python train.py --n_layer=11 --n_head=1 --n_kv_head=1 --head_dim=64 --rope_base=10000.0 --tie_embeddings=false --parallel_block=false --schedule="wsd" --decay_shape="linear" --batch_tokens=32768 --seq_len=512 --doc_mask=true --train_tokens=99990000 --steps=3052
Each number is 200 + 40 x the weight over its row's rms, rounded and kept within 0 to 999. Layers, rows and columns count from 0. The size before them is the row's rms in percent of the matrix's.

# q: layer 5 attention query, 64x64, rms 0.168, rows 0-63, columns 32-63
# k: layer 5 attention key, 64x64, rms 0.16, rows 0-63, columns 32-63
# v: layer 5 attention value, 64x64, rms 0.297, rows 0-35, columns 32-63
# o: layer 5 attention output (transposed), 64x64, rms 0.23, rows 0-35, columns 32-63
q0,042,202,148,254,173,206,214,160,173,236,239,275,218,228,156,306,145,282,240,177,224,177,191,132,157,217,187,229,235,198,253,180,201
k0,130,145,175,174,218,200,249,230,241,136,148,203,174,221,254,207,186,149,151,237,188,108,259,241,152,179,215,184,234,203,174,234,147
q1,142,199,212,223,169,159,174,215,179,260,173,180,254,186,179,207,227,242,241,193,213,293,165,142,144,233,150,160,198,155,174,144,288
k1,095,298,199,171,187,232,142,224,185,260,248,184,204,118,182,174,257,259,221,145,183,194,148,232,197,180,172,194,187,246,263,165,226
q2,094,144,237,191,277,242,249,221,217,135,194,227,114,148,187,192,214,175,187,213,226,132,197,251,204,162,182,223,188,236,212,228,161
k2,078,158,136,177,212,250,266,220,256,175,218,191,213,250,255,233,149,169,190,227,141,121,215,189,161,205,203,206,230,178,223,229,194
q3,086,223,280,234,177,196,197,204,200,230,208,245,255,191,277,230,201,264,244,214,251,243,187,108,160,203,182,188,169,188,252,229,241
k3,093,215,223,217,257,211,166,238,254,182,172,320,173,214,183,232,243,246,310,197,193,221,219,149,233,183,156,177,206,187,78,153,220
q4,071,277,216,264,204,178,263,147,285,204,264,183,265,206,232,255,202,158,232,196,208,198,150,183,185,253,175,212,156,216,243,254,183
k4,099,203,214,210,275,203,143,235,250,185,190,155,117,150,206,184,232,206,295,174,134,191,120,169,258,192,147,263,189,119,186,207,244
q5,110,204,229,206,241,163,209,258,227,185,231,135,175,144,152,270,255,198,236,264,207,200,194,185,214,242,180,170,172,204,184,251,119
k5,109,169,187,296,218,217,219,132,183,169,240,224,186,219,227,217,141,163,189,202,216,220,164,117,192,195,196,163,169,235,204,188,178
q6,115,195,258,190,279,219,238,302,161,206,154,192,213,207,215,217,171,211,215,228,207,212,195,159,239,244,180,140,267,238,185,219,168
k6,090,171,238,182,178,218,242,187,215,192,158,195,208,228,227,136,212,208,141,199,152,155,182,210,200,185,136,143,122,237,188,218,221
q7,084,290,224,193,208,208,228,253,163,201,186,193,252,263,163,194,174,211,226,149,171,244,176,188,241,163,171,205,231,193,178,165,228
k7,088,201,177,172,238,172,193,239,111,200,181,225,297,193,245,163,213,205,167,172,166,176,215,266,195,141,119,144,165,283,193,190,137
q8,088,229,196,181,187,263,224,222,157,166,219,253,253,219,166,231,206,168,211,198,206,218,285,237,151,269,190,184,248,184,224,200,169
k8,092,196,226,202,169,169,193,198,219,222,141,163,159,213,241,189,195,145,126,235,210,205,254,218,240,183,175,213,159,208,173,227,255
q9,087,183,168,187,122,188,207,225,200,248,196,202,173,102,212,258,97,237,225,216,289,216,230,210,144,247,213,180,218,210,125,147,219
k9,108,203,267,123,188,156,184,175,285,170,139,172,185,262,234,217,149,234,197,173,202,166,161,232,202,244,208,235,221,156,217,248,141
q10,115,168,162,162,194,216,165,154,250,156,173,164,178,242,149,122,267,167,187,209,170,161,193,236,248,175,214,214,203,155,157,132,206
k10,091,233,194,198,186,231,178,238,230,185,207,219,157,170,184,253,296,136,229,154,196,206,164,244,188,270,199,242,178,211,274,225,241
q11,077,237,160,150,131,125,199,230,215,261,154,239,174,212,183,170,216,158,119,137,269,198,214,208,205,225,213,158,213,169,122,241,306
k11,106,278,220,200,181,200,183,214,222,238,194,224,159,175,157,137,240,217,269,161,187,266,159,182,208,191,226,235,201,248,174,77,171
q12,081,190,208,140,246,170,200,258,187,155,183,193,156,233,173,179,235,193,169,239,209,150,222,242,211,210,225,249,199,204,222,237,206
k12,065,145,216,170,194,239,203,185,258,177,188,190,162,212,185,219,222,145,180,221,115,239,241,159,158,172,175,215,131,153,205,216,300
q13,071,221,263,211,284,223,193,225,248,250,173,228,206,201,242,170,193,215,311,214,263,231,167,278,232,205,102,225,177,136,204,165,256
k13,094,164,171,159,219,250,198,215,237,164,175,151,145,256,226,198,245,150,141,257,164,116,198,248,233,197,252,256,249,188,209,251,203
q14,093,166,185,169,271,197,206,244,242,157,192,212,196,199,184,194,216,160,164,194,167,150,155,245,198,173,223,228,211,148,160,191,209
k14,084,252,160,189,142,267,251,212,224,202,168,218,185,182,245,187,226,169,184,174,208,208,102,107,205,236,169,219,189,224,198,226,246
q15,091,189,211,187,287,175,224,144,138,209,198,170,277,207,231,213,143,238,190,194,228,180,221,229,224,213,245,207,110,183,210,224,202
k15,101,231,206,150,231,211,141,185,270,232,206,262,187,203,152,130,230,199,227,218,181,240,117,253,203,183,182,253,195,233,145,196,263
q16,087,164,207,209,221,181,203,265,236,258,155,189,205,166,271,141,172,222,272,185,231,216,181,151,127,205,118,195,241,159,185,208,199
k16,067,206,223,172,182,175,122,168,183,149,201,138,268,175,208,255,200,191,176,134,262,176,271,128,236,302,208,150,205,197,145,189,188
q17,101,215,226,197,274,173,125,210,268,275,225,170,165,220,207,202,223,247,170,139,194,261,198,190,164,236,173,178,254,225,253,230,293
k17,093,177,196,244,147,181,215,224,169,184,188,218,257,222,266,193,153,246,202,197,217,172,163,183,194,223,245,231,227,203,252,209,243
q18,090,247,176,146,161,218,201,238,307,220,223,185,169,150,141,195,241,168,151,225,203,245,203,206,181,241,208,93,298,249,169,247,180
k18,139,226,190,221,150,162,193,157,198,253,250,222,214,191,168,155,200,242,199,124,220,226,141,146,143,231,144,213,162,234,167,146,150
q19,067,250,257,229,143,234,192,176,215,151,246,214,225,197,205,218,230,241,182,202,233,235,154,85,177,196,179,115,223,135,222,216,240
k19,225,160,190,162,232,231,272,214,248,169,144,205,141,243,272,237,141,166,142,233,180,121,247,208,154,163,217,202,228,220,221,246,185
q20,129,221,164,252,193,186,157,146,157,228,214,167,224,225,255,227,185,202,186,170,235,192,170,157,107,240,120,146,176,187,187,222,236
k20,101,94,206,230,203,172,209,165,161,221,210,239,170,163,169,164,154,230,220,204,59,183,188,198,216,202,213,191,168,234,281,188,239
q21,106,220,193,191,227,251,217,218,209,217,152,262,171,181,184,150,168,246,178,135,193,205,143,179,159,175,215,211,245,172,173,215,203
k21,115,242,187,204,222,180,195,198,191,232,224,148,239,172,169,173,226,255,229,198,225,242,154,131,228,189,283,187,236,218,224,130,251
q22,098,149,156,269,193,190,167,177,170,246,276,257,227,169,213,172,172,201,235,201,185,207,164,202,262,154,135,184,131,246,244,174,218
k22,108,164,147,145,179,245,270,224,196,165,154,201,194,266,223,206,208,174,135,218,180,123,249,248,164,148,176,219,234,203,191,233,169
q23,115,264,177,119,142,174,162,223,298,209,198,221,213,185,150,140,272,184,240,201,182,211,177,134,188,261,235,174,228,146,190,215,251
k23,104,198,173,245,219,159,213,172,187,170,180,174,149,230,263,273,189,191,227,109,203,246,220,176,158,193,171,263,179,225,175,219,209
q24,110,233,209,230,225,218,227,118,190,161,231,270,234,165,214,223,191,232,233,240,201,228,180,173,130,155,219,192,223,86,177,188,184
k24,110,138,215,247,239,230,218,270,316,228,224,137,153,198,185,228,166,184,200,228,166,152,158,210,188,206,172,225,219,234,206,255,250
q25,090,126,205,174,259,190,146,232,199,195,204,195,184,195,222,205,213,120,277,225,224,247,167,149,304,217,134,201,140,223,242,232,228
k25,089,185,212,205,185,193,232,225,209,174,199,127,201,243,271,216,198,151,261,218,171,173,261,236,139,202,249,174,224,277,144,197,204
q26,112,236,237,214,207,241,171,206,242,103,178,153,172,250,176,207,229,150,233,215,209,262,160,181,223,172,206,240,119,122,169,202,219
k26,112,198,134,168,184,209,224,223,186,232,209,219,166,167,196,150,184,210,231,209,169,185,184,221,180,222,111,234,239,352,129,182,238
q27,105,222,175,219,251,215,223,190,158,155,215,229,241,197,217,180,220,216,193,210,182,98,138,235,158,185,195,153,145,169,177,162,163
k27,100,233,214,183,253,228,202,182,219,166,235,184,242,140,165,192,253,193,214,186,220,243,168,152,268,184,172,246,131,232,214,157,239
q28,111,179,150,148,156,217,141,191,219,110,209,209,188,122,178,233,163,202,263,211,223,164,182,245,230,266,278,141,190,184,220,265,227
k28,103,273,227,193,236,196,209,116,261,230,214,203,190,180,210,216,281,219,179,187,268,258,207,199,137,297,78,192,174,180,237,163,213
q29,104,133,211,138,158,156,150,211,218,207,153,189,140,166,160,234,220,235,237,188,190,179,162,190,249,207,259,267,177,204,214,165,161
k29,096,232,136,210,240,266,249,177,213,203,189,178,217,275,229,239,201,231,164,279,227,189,207,241,100,212,237,194,199,127,202,243,240
q30,089,193,217,185,221,219,266,190,132,253,233,186,184,182,202,166,143,221,250,255,210,157,281,247,196,118,191,211,204,149,178,164,171
k30,089,186,214,160,221,227,126,165,210,211,225,136,238,197,135,205,209,276,158,244,215,260,131,217,270,166,182,216,211,272,168,167,195
q31,103,218,172,252,144,210,192,172,223,200,226,208,181,247,229,230,195,242,165,144,150,204,146,184,208,261,270,193,249,247,291,233,204
k31,107,123,200,205,113,205,248,231,223,194,135,202,197,224,213,187,180,137,180,247,192,136,243,180,144,244,180,165,184,120,243,245,213
q32,228,231,190,234,167,182,147,168,172,277,212,191,260,204,194,263,175,270,241,162,223,278,154,124,150,212,156,196,169,176,191,162,257
k32,109,267,247,201,225,170,129,201,198,219,241,233,207,152,140,152,245,217,261,169,245,276,189,171,247,217,188,207,198,150,133,167,226
q33,054,156,201,232,230,189,232,232,250,165,183,189,206,183,198,167,281,135,197,250,241,242,286,234,256,258,265,187,141,198,142,266,240
k33,088,235,220,245,210,144,189,213,164,237,222,209,280,165,173,181,273,232,218,168,178,275,167,181,221,215,128,184,201,206,170,104,222
q34,071,188,261,202,213,233,232,209,172,212,203,320,171,176,230,221,133,265,195,186,242,207,186,163,172,162,174,190,241,197,251,219,176
k34,080,152,255,175,168,234,226,211,219,187,124,213,186,271,219,217,217,170,198,243,168,149,176,194,210,237,240,162,273,292,187,233,227
q35,094,232,204,259,180,163,180,167,207,248,162,171,192,212,168,236,200,214,208,177,237,212,138,159,113,233,166,271,205,194,183,162,245
k35,089,209,223,290,223,179,153,165,164,208,261,220,254,192,184,145,203,190,270,213,185,184,199,136,180,239,219,186,214,196,211,169,147
q36,086,241,190,239,238,203,178,131,195,233,185,303,243,202,159,243,192,268,211,170,236,256,147,153,159,237,174,197,137,119,218,196,197
k36,073,217,209,282,167,127,152,147,194,179,263,195,249,191,201,172,227,158,272,211,204,228,161,152,239,229,253,216,200,216,139,131,187
q37,118,188,250,228,254,169,159,182,241,202,209,161,162,165,179,228,194,281,155,179,210,177,188,186,146,174,194,239,180,198,226,209,147
k37,107,144,214,237,193,144,171,172,153,136,233,194,219,194,222,235,176,191,215,253,218,184,211,23,216,230,237,169,193,164,265,219,182
q38,079,172,196,236,166,161,153,189,252,268,204,177,171,189,169,213,213,228,182,172,197,206,253,251,240,181,306,248,177,208,199,208,174
k38,111,201,138,226,263,186,140,191,128,178,162,252,220,202,146,236,253,150,248,240,221,247,255,166,197,188,224,154,235,87,141,207,198
q39,090,156,226,179,204,174,261,174,193,186,185,101,151,199,185,145,205,129,180,239,181,162,239,229,272,174,282,237,181,239,247,284,225
k39,083,208,212,116,221,241,196,217,197,155,103,204,170,176,167,222,224,186,171,189,136,251,245,219,181,165,144,231,260,246,234,164,240
q40,105,233,208,271,183,187,250,170,226,258,249,187,152,277,210,210,205,194,164,134,171,188,177,197,260,228,178,217,211,194,149,167,135
k40,088,156,199,238,166,192,177,232,169,212,236,185,248,217,143,143,257,138,201,231,159,173,118,233,197,249,211,142,162,228,227,206,179
q41,076,126,201,180,261,215,231,167,155,193,158,217,154,205,212,216,187,237,245,253,228,185,234,164,243,246,224,199,244,237,276,202,234
k41,076,231,301,228,194,191,205,215,288,198,139,218,219,244,200,222,199,236,237,234,149,214,233,184,152,171,224,260,223,193,232,238,245
q42,090,278,241,222,170,208,275,268,141,211,227,193,224,194,216,178,156,145,211,208,165,186,234,186,234,232,230,158,197,142,227,261,240
k42,087,170,275,216,216,219,113,203,232,242,197,222,192,203,162,141,167,201,193,148,232,195,158,225,227,206,211,179,179,172,173,107,227
q43,087,192,155,262,279,136,261,175,175,239,236,168,220,173,190,192,224,188,207,195,218,236,178,161,164,249,129,127,203,241,264,256,243
k43,065,215,253,308,151,183,179,227,134,166,252,250,270,170,235,197,191,179,196,133,137,195,167,151,204,240,246,200,174,277,234,161,174
q44,078,147,208,141,234,153,126,193,291,227,155,206,226,211,218,187,302,207,254,233,177,174,189,258,164,187,244,256,161,119,274,213,257
k44,128,272,180,235,154,204,163,161,218,187,266,259,211,155,152,191,217,243,266,213,196,231,184,138,198,227,199,306,214,209,134,166,238
q45,085,190,218,143,175,222,217,189,212,195,198,198,177,194,217,167,227,107,165,256,196,124,251,285,230,158,239,225,194,210,230,232,218
k45,071,96,200,135,199,293,210,221,264,188,188,163,96,206,177,196,189,190,227,222,161,204,212,181,160,204,195,270,194,185,200,214,221
q46,108,275,180,167,190,190,214,221,222,222,170,130,248,216,207,179,224,192,209,228,205,243,240,236,158,191,189,160,164,212,184,141,282
k46,118,214,189,230,230,222,154,247,198,160,175,234,197,192,238,216,216,273,176,146,183,227,170,255,235,229,233,288,147,126,168,202,169
q47,114,254,218,170,161,219,212,253,221,253,208,191,185,251,235,180,169,125,189,215,189,232,162,156,237,186,244,206,253,170,190,196,199
k47,108,145,216,204,127,207,215,138,218,141,204,243,156,196,204,164,189,271,191,185,201,153,184,196,97,237,227,180,208,230,158,141,140
q48,094,245,166,191,211,189,167,176,203,212,163,159,239,247,219,183,209,268,282,182,125,226,229,213,147,117,263,267,215,191,148,203,195
k48,097,189,127,177,237,245,210,283,244,234,182,225,154,176,228,166,180,264,208,244,231,211,183,204,196,145,180,218,175,184,153,215,261
q49,091,233,143,178,202,151,160,176,142,227,226,192,152,213,237,157,247,164,209,226,177,164,229,217,253,187,261,192,173,252,194,223,182
k49,095,154,226,161,221,228,171,185,228,178,181,149,138,285,173,253,238,194,222,197,212,232,205,166,206,149,155,276,130,197,181,184,288
q50,109,215,248,288,264,184,167,196,183,200,263,258,255,151,220,237,156,232,263,203,221,183,170,176,140,152,144,195,235,180,183,213,154
k50,070,184,172,149,225,216,242,186,162,147,210,157,240,181,217,180,206,177,117,220,205,155,185,155,227,166,207,152,189,122,267,236,166
q51,153,123,175,166,210,234,257,284,267,169,172,170,151,184,222,191,162,155,169,208,180,148,265,241,207,164,263,223,235,195,206,279,180
k51,051,238,215,226,212,215,135,134,172,285,192,197,193,161,125,165,224,239,265,136,193,319,162,170,212,224,154,193,184,149,181,195,207
q52,090,248,147,241,197,167,243,168,202,223,237,212,133,196,168,199,232,242,169,192,233,213,161,124,141,151,122,156,184,247,231,255,204
k52,093,124,169,254,245,267,201,234,169,190,163,158,151,263,216,221,203,188,215,183,137,190,218,131,130,175,179,250,198,229,254,223,237
q53,118,166,216,189,197,213,218,143,167,208,267,197,248,216,121,137,154,217,180,188,191,157,212,181,167,132,214,243,206,137,274,180,106
k53,109,195,182,196,139,209,206,209,233,172,206,171,199,146,201,187,218,177,139,188,211,259,256,252,165,242,232,128,275,171,169,226,222
q54,088,204,208,132,149,140,208,177,216,234,202,215,181,195,143,180,152,178,214,202,204,212,284,159,171,187,118,266,175,270,117,183,188
k54,099,158,206,203,150,165,205,175,171,207,186,156,126,241,260,187,181,223,138,190,186,214,232,250,219,163,238,222,306,243,219,239,210
q55,097,191,215,223,257,258,179,242,115,164,216,179,225,227,190,229,169,222,217,222,241,142,165,182,209,197,257,246,187,88,267,210,181
k55,091,192,146,125,237,223,192,181,239,125,135,250,186,87,237,200,202,169,190,250,211,186,223,200,150,234,223,211,203,174,137,219,218
q56,081,220,206,172,199,170,193,156,191,194,236,246,174,140,148,242,195,243,205,234,190,133,140,184,176,206,272,228,102,274,258,172,132
k56,093,135,191,213,254,227,203,181,276,132,197,130,170,231,260,244,190,178,165,273,216,169,269,215,164,201,154,190,182,182,229,233,183
q57,105,136,212,144,191,153,220,209,184,220,213,124,178,211,163,153,191,238,177,153,199,263,120,140,178,228,188,230,213,158,214,137,202
k57,115,154,134,203,197,224,193,144,213,167,150,197,177,237,251,240,177,162,132,235,118,166,223,193,152,210,193,156,255,282,177,233,147
q58,092,188,214,232,241,190,185,246,172,256,175,218,201,208,266,161,191,133,262,195,247,157,143,204,222,133,119,206,174,168,157,227,163
k58,097,184,186,109,230,238,216,210,169,184,169,108,170,207,165,191,240,186,213,195,155,179,196,216,273,189,233,245,229,236,149,218,286
q59,081,207,182,198,168,214,198,183,199,159,211,202,230,213,219,231,99,182,210,229,204,190,227,166,219,126,216,214,209,75,99,166,207
k59,081,220,207,202,224,197,228,255,256,219,177,268,158,170,193,148,208,211,242,177,187,202,179,223,135,244,227,149,260,198,204,187,186
q60,088,228,139,144,277,228,211,162,153,215,234,196,208,205,237,199,250,165,215,237,185,187,190,210,143,186,169,176,172,244,182,216,159
k60,093,144,194,166,165,241,208,225,212,171,186,170,185,203,286,222,199,160,130,245,167,109,156,194,181,229,235,243,69,230,172,211,200
q61,088,133,125,125,196,240,168,192,206,216,190,166,190,188,155,137,272,244,232,173,268,220,242,270,172,200,251,193,245,193,231,142,223
k61,097,259,175,188,137,151,184,216,233,158,164,200,158,191,233,281,235,143,206,249,219,215,272,165,204,251,244,204,169,224,156,196,157
q62,087,233,170,239,210,205,241,217,177,245,185,156,168,234,159,240,143,229,232,213,241,188,225,154,179,165,138,173,274,125,225,213,138
k62,081,142,193,215,187,236,199,210,203,161,119,157,226,195,164,138,199,175,196,237,147,227,303,170,123,225,276,195,138,180,168,210,168
q63,110,207,283,180,235,178,211,178,221,198,180,148,211,253,220,243,157,199,162,173,242,242,188,201,248,178,135,199,227,170,235,222,230
k63,109,299,209,155,200,197,181,202,151,107,169,187,216,176,145,212,236,242,201,252,140,198,191,256,155,246,239,230,215,180,176,186,207
v0,087,216,263,185,232,128,227,272,138,242,215,193,188,226,264,194,228,231,188,242,173,214,180,244,219,240,221,168,255,166,191,178,235
o0,078,216,184,152,176,184,206,168,215,193,175,123,151,205,129,195,296,204,231,222,187,210,107,165,149,171,247,206,185,154,206,192,180
v1,089,213,194,182,208,205,169,237,194,175,327,194,192,224,257,180,269,216,224,261,201,179,319,169,145,184,239,185,153,159,183,207,227
o1,098,266,163,199,247,198,209,211,193,202,264,213,222,182,150,246,167,179,249,228,173,212,170,185,216,184,167,249,119,260,285,209,239
v2,103,216,241,184,159,282,243,230,190,127,224,241,200,244,209,152,269,202,176,231,155,225,214,157,178,76,210,189,196,186,187,195,207
o2,112,201,195,180,245,310,206,175,211,110,268,203,186,205,205,137,168,222,218,185,219,241,153,233,193,161,235,196,183,158,233,213,196
v3,102,124,258,247,215,185,168,254,115,160,209,240,214,182,175,149,192,170,189,229,246,257,160,150,181,230,169,270,158,196,191,164,161
o3,098,196,132,165,196,204,191,207,180,198,184,202,245,158,217,216,195,232,150,196,217,160,125,217,112,278,152,217,244,70,202,171,202
v4,092,243,207,162,170,250,241,189,218,242,261,229,181,263,223,178,147,232,193,212,136,238,254,228,182,182,206,232,179,286,158,175,203
o4,068,146,155,195,228,195,202,155,191,248,245,190,214,216,178,208,245,241,208,238,241,188,175,247,291,198,177,207,125,268,172,210,169
v5,101,175,242,186,149,257,174,185,182,216,172,233,137,240,283,171,215,214,225,237,253,162,154,206,192,202,233,134,155,165,186,143,254
o5,104,187,203,221,222,249,175,195,175,146,169,200,211,114,228,192,239,151,170,208,183,272,241,198,219,249,273,214,193,222,256,181,226
v6,104,165,221,259,114,173,256,177,181,199,228,241,231,121,197,140,118,115,134,133,180,213,225,133,261,222,169,262,158,185,135,205,239
o6,111,221,206,184,187,170,239,238,201,136,232,264,127,163,176,182,163,218,165,141,159,209,151,199,208,246,144,230,179,159,211,157,235
v7,092,166,164,296,163,197,206,183,184,244,116,233,233,206,226,152,132,232,167,202,222,232,171,175,226,178,212,240,255,175,161,172,258
o7,108,232,207,125,165,215,174,197,173,192,141,200,186,259,235,138,144,227,227,237,197,302,236,209,229,172,215,194,196,102,171,208,233
v8,102,261,108,159,163,152,188,146,206,189,142,207,266,209,210,182,219,199,161,206,218,168,209,216,208,168,202,124,160,216,181,178,145
o8,107,187,283,207,153,177,221,212,197,167,229,222,175,147,132,213,193,220,243,206,206,192,226,216,282,187,253,187,207,205,179,201,128
v9,099,190,235,250,246,187,236,168,147,212,185,233,252,150,235,202,273,198,223,236,243,220,172,222,203,221,269,238,230,134,206,236,277
o9,095,273,260,180,177,250,188,260,218,201,199,241,170,247,233,184,212,220,213,235,234,237,267,183,173,177,166,252,167,155,229,133,182
v10,094,209,166,225,160,164,191,261,208,210,133,222,244,194,179,119,198,169,186,255,210,219,159,231,154,283,157,134,194,266,249,152,136
o10,085,176,231,223,171,159,204,229,196,160,222,258,196,186,178,188,149,156,245,215,194,251,191,181,165,178,231,212,241,215,257,158,152
v11,113,278,196,237,168,179,272,251,238,258,218,124,177,186,166,189,183,189,188,267,197,203,207,270,176,178,163,238,147,187,199,200,208
o11,120,180,120,247,201,214,229,271,231,225,224,191,201,212,200,120,211,199,212,178,160,193,180,250,157,140,136,177,180,240,154,199,240
v12,090,147,262,199,130,225,215,152,224,133,213,195,261,203,179,242,130,108,140,162,135,214,221,243,249,227,177,241,186,200,218,200,203
o12,089,187,232,205,176,248,178,259,215,152,175,187,214,207,168,215,202,203,205,162,183,221,202,298,258,227,158,313,206,307,153,142,146
v13,103,174,305,122,172,188,206,169,185,191,199,222,198,230,176,213,199,195,177,154,265,187,223,218,190,248,191,177,222,265,176,212,195
o13,106,175,289,192,203,183,190,178,179,147,189,243,303,146,239,241,184,133,156,204,247,161,225,225,224,194,153,135,86,255,202,176,250
v14,096,202,184,133,211,202,219,142,250,216,275,217,219,221,228,263,178,184,210,223,148,251,248,157,229,132,214,152,243,179,193,298,220
o14,080,191,175,179,179,201,256,166,156,209,234,174,226,235,268,181,224,168,184,211,168,205,129,164,247,168,166,193,278,296,220,228,193
v15,098,253,225,180,214,211,243,153,191,262,239,79,157,183,231,184,219,202,194,174,221,216,239,241,267,224,161,208,213,206,143,250,213
o15,098,235,158,184,244,199,187,224,255,291,246,138,182,231,161,228,288,206,178,200,223,223,185,215,236,270,153,159,149,269,143,186,208
v16,105,271,203,183,211,184,227,126,156,221,214,184,146,157,198,199,111,188,274,271,186,174,206,224,249,206,194,169,90,206,154,207,248
o16,095,224,193,157,192,187,209,184,198,270,287,207,180,247,219,179,128,270,161,265,183,132,233,209,234,198,218,168,168,326,197,187,153
v17,117,203,172,258,224,175,232,152,174,228,196,197,246,215,232,203,266,203,210,179,154,157,200,189,182,255,230,131,216,222,113,194,130
o17,121,153,141,235,219,192,134,156,157,178,225,151,224,204,119,162,236,246,194,253,157,156,226,243,188,167,253,190,222,175,237,171,210
v18,107,264,118,202,261,211,204,221,160,240,140,183,132,162,243,156,189,195,219,209,237,213,166,207,232,111,203,204,217,162,210,215,187
o18,114,132,240,173,250,183,181,211,127,236,215,140,135,201,198,150,128,176,167,192,181,262,158,192,265,149,241,193,220,158,230,213,225
v19,089,234,213,301,137,188,212,118,245,184,194,287,258,182,195,183,220,115,226,180,192,209,116,193,232,136,229,176,207,180,163,215,197
o19,072,237,169,251,127,173,204,168,207,171,258,256,162,213,208,150,182,162,184,159,205,182,233,163,208,129,201,169,207,104,170,191,137
v20,111,212,266,183,210,189,186,269,141,192,209,218,136,182,265,124,208,201,209,181,275,196,151,219,183,220,260,176,153,177,183,102,205
o20,113,190,248,173,223,186,138,238,190,148,257,207,177,161,168,236,237,221,242,256,171,190,138,129,222,261,221,223,158,100,230,174,185
v21,107,199,282,224,144,232,212,169,210,107,160,115,175,190,241,211,160,164,164,222,173,150,138,201,235,194,234,169,152,225,193,151,164
o21,110,188,136,223,188,281,157,188,187,174,172,246,194,133,177,169,180,184,194,226,133,204,220,232,202,228,247,219,107,227,118,190,175
v22,100,185,203,260,135,276,276,103,180,236,153,273,276,240,178,155,201,224,173,191,196,214,230,208,161,246,213,225,191,190,161,208,203
o22,102,210,222,236,189,223,242,142,171,198,179,196,190,129,216,208,238,242,218,204,181,178,300,220,204,221,140,184,149,123,216,167,184
v23,106,211,255,185,221,247,161,147,172,197,229,225,209,219,165,217,250,186,266,182,126,159,198,302,200,266,248,113,228,228,143,217,162
o23,099,220,171,326,141,147,159,211,224,226,242,209,219,223,185,256,215,227,176,141,202,159,233,219,166,206,268,177,164,260,223,199,145
v24,084,157,238,213,130,180,163,241,235,189,236,209,224,229,227,203,249,263,242,198,234,205,169,153,209,135,152,216,202,163,225,236,151
o24,075,244,114,153,217,189,190,138,297,227,136,225,159,228,209,203,180,220,217,89,250,155,179,167,201,204,218,202,200,128,160,234,200
v25,107,165,211,226,184,282,172,170,214,185,195,230,134,179,219,186,202,162,194,39,267,172,226,195,236,195,185,206,168,152,179,192,231
o25,108,211,239,181,219,209,139,214,252,192,209,169,199,211,155,245,139,238,213,156,236,202,206,249,244,235,170,218,161,146,230,211,229
v26,113,200,220,165,272,152,242,220,198,277,130,161,175,208,233,112,199,168,272,191,198,229,170,204,157,196,290,231,191,205,220,278,182
o26,135,128,247,159,214,151,179,238,219,257,150,210,191,215,181,99,188,173,231,189,212,179,216,188,259,183,224,156,205,198,260,161,239
v27,114,275,179,225,220,228,207,181,151,196,266,207,147,197,178,209,172,179,228,192,282,195,161,226,225,145,222,184,214,108,241,136,205
o27,122,221,224,264,267,247,260,182,176,192,242,184,211,227,168,222,142,189,109,227,182,156,177,151,198,180,132,226,233,148,232,240,185
v28,098,222,189,222,230,191,199,170,193,200,201,272,203,167,230,208,225,263,260,218,213,184,205,167,121,168,224,267,117,193,247,185,283
o28,100,223,190,277,234,222,170,118,193,275,213,258,200,155,232,171,195,280,167,217,268,113,235,160,207,152,156,202,200,175,294,140,246
v29,102,204,223,206,281,227,213,232,253,200,167,151,191,159,209,240,221,248,248,214,134,186,158,94,252,156,222,167,176,247,209,217,222
o29,105,191,184,217,137,237,227,237,218,204,202,298,208,214,201,232,173,209,150,258,241,242,208,177,160,208,302,92,253,195,178,280,202
v30,105,156,195,195,195,158,169,146,165,147,211,308,223,175,193,270,216,117,185,211,172,208,161,247,166,216,242,140,222,213,197,172,182
o30,105,181,174,251,205,193,159,244,149,168,214,202,237,233,296,240,165,162,150,206,194,160,236,251,235,149,250,264,193,228,201,184,164
v31,103,229,127,174,186,243,227,174,232,215,186,207,225,239,211,218,203,226,205,170,229,228,189,216,197,217,138,182,225,271,227,200,135
o31,112,170,175,236,231,178,187,154,139,233,207,182,147,138,165,284,193,183,233,162,273,238,232,173,221,181,157,240,199,190,169,253,184
v32,108,208,297,191,193,153,226,232,200,160,199,270,217,148,215,177,221,224,211,205,193,204,269,202,142,156,164,189,132,181,206,269,194
o32,112,173,336,215,218,207,222,210,285,200,145,240,196,176,233,157,214,216,239,208,149,106,140,235,203,172,165,203,128,169,273,231,230
v33,092,177,221,222,212,146,242,239,214,181,228,165,244,181,152,278,215,182,144,132,178,249,228,284,172,262,201,223,341,228,182,222,155
o33,084,212,234,205,200,175,165,272,227,164,202,241,231,217,224,218,306,123,276,160,226,193,218,270,144,192,168,212,260,211,149,194,179
v34,110,195,190,170,208,344,162,131,210,239,219,240,178,212,186,143,188,194,219,226,173,215,222,224,212,211,242,228,218,147,176,219,272
o34,113,206,241,183,115,201,203,197,220,204,270,217,188,207,215,226,213,257,139,140,191,291,258,165,194,215,193,254,196,236,269,193,256
v35,088,185,176,219,146,224,162,192,194,208,137,191,246,292,204,207,218,234,149,237,235,223,163,251,207,243,101,148,147,279,232,184,148
o35,077,212,193,266,173,242,164,219,124,240,131,174,193,227,231,179,257,216,234,264,198,278,234,250,189,240,193,176,159,249,142,173,132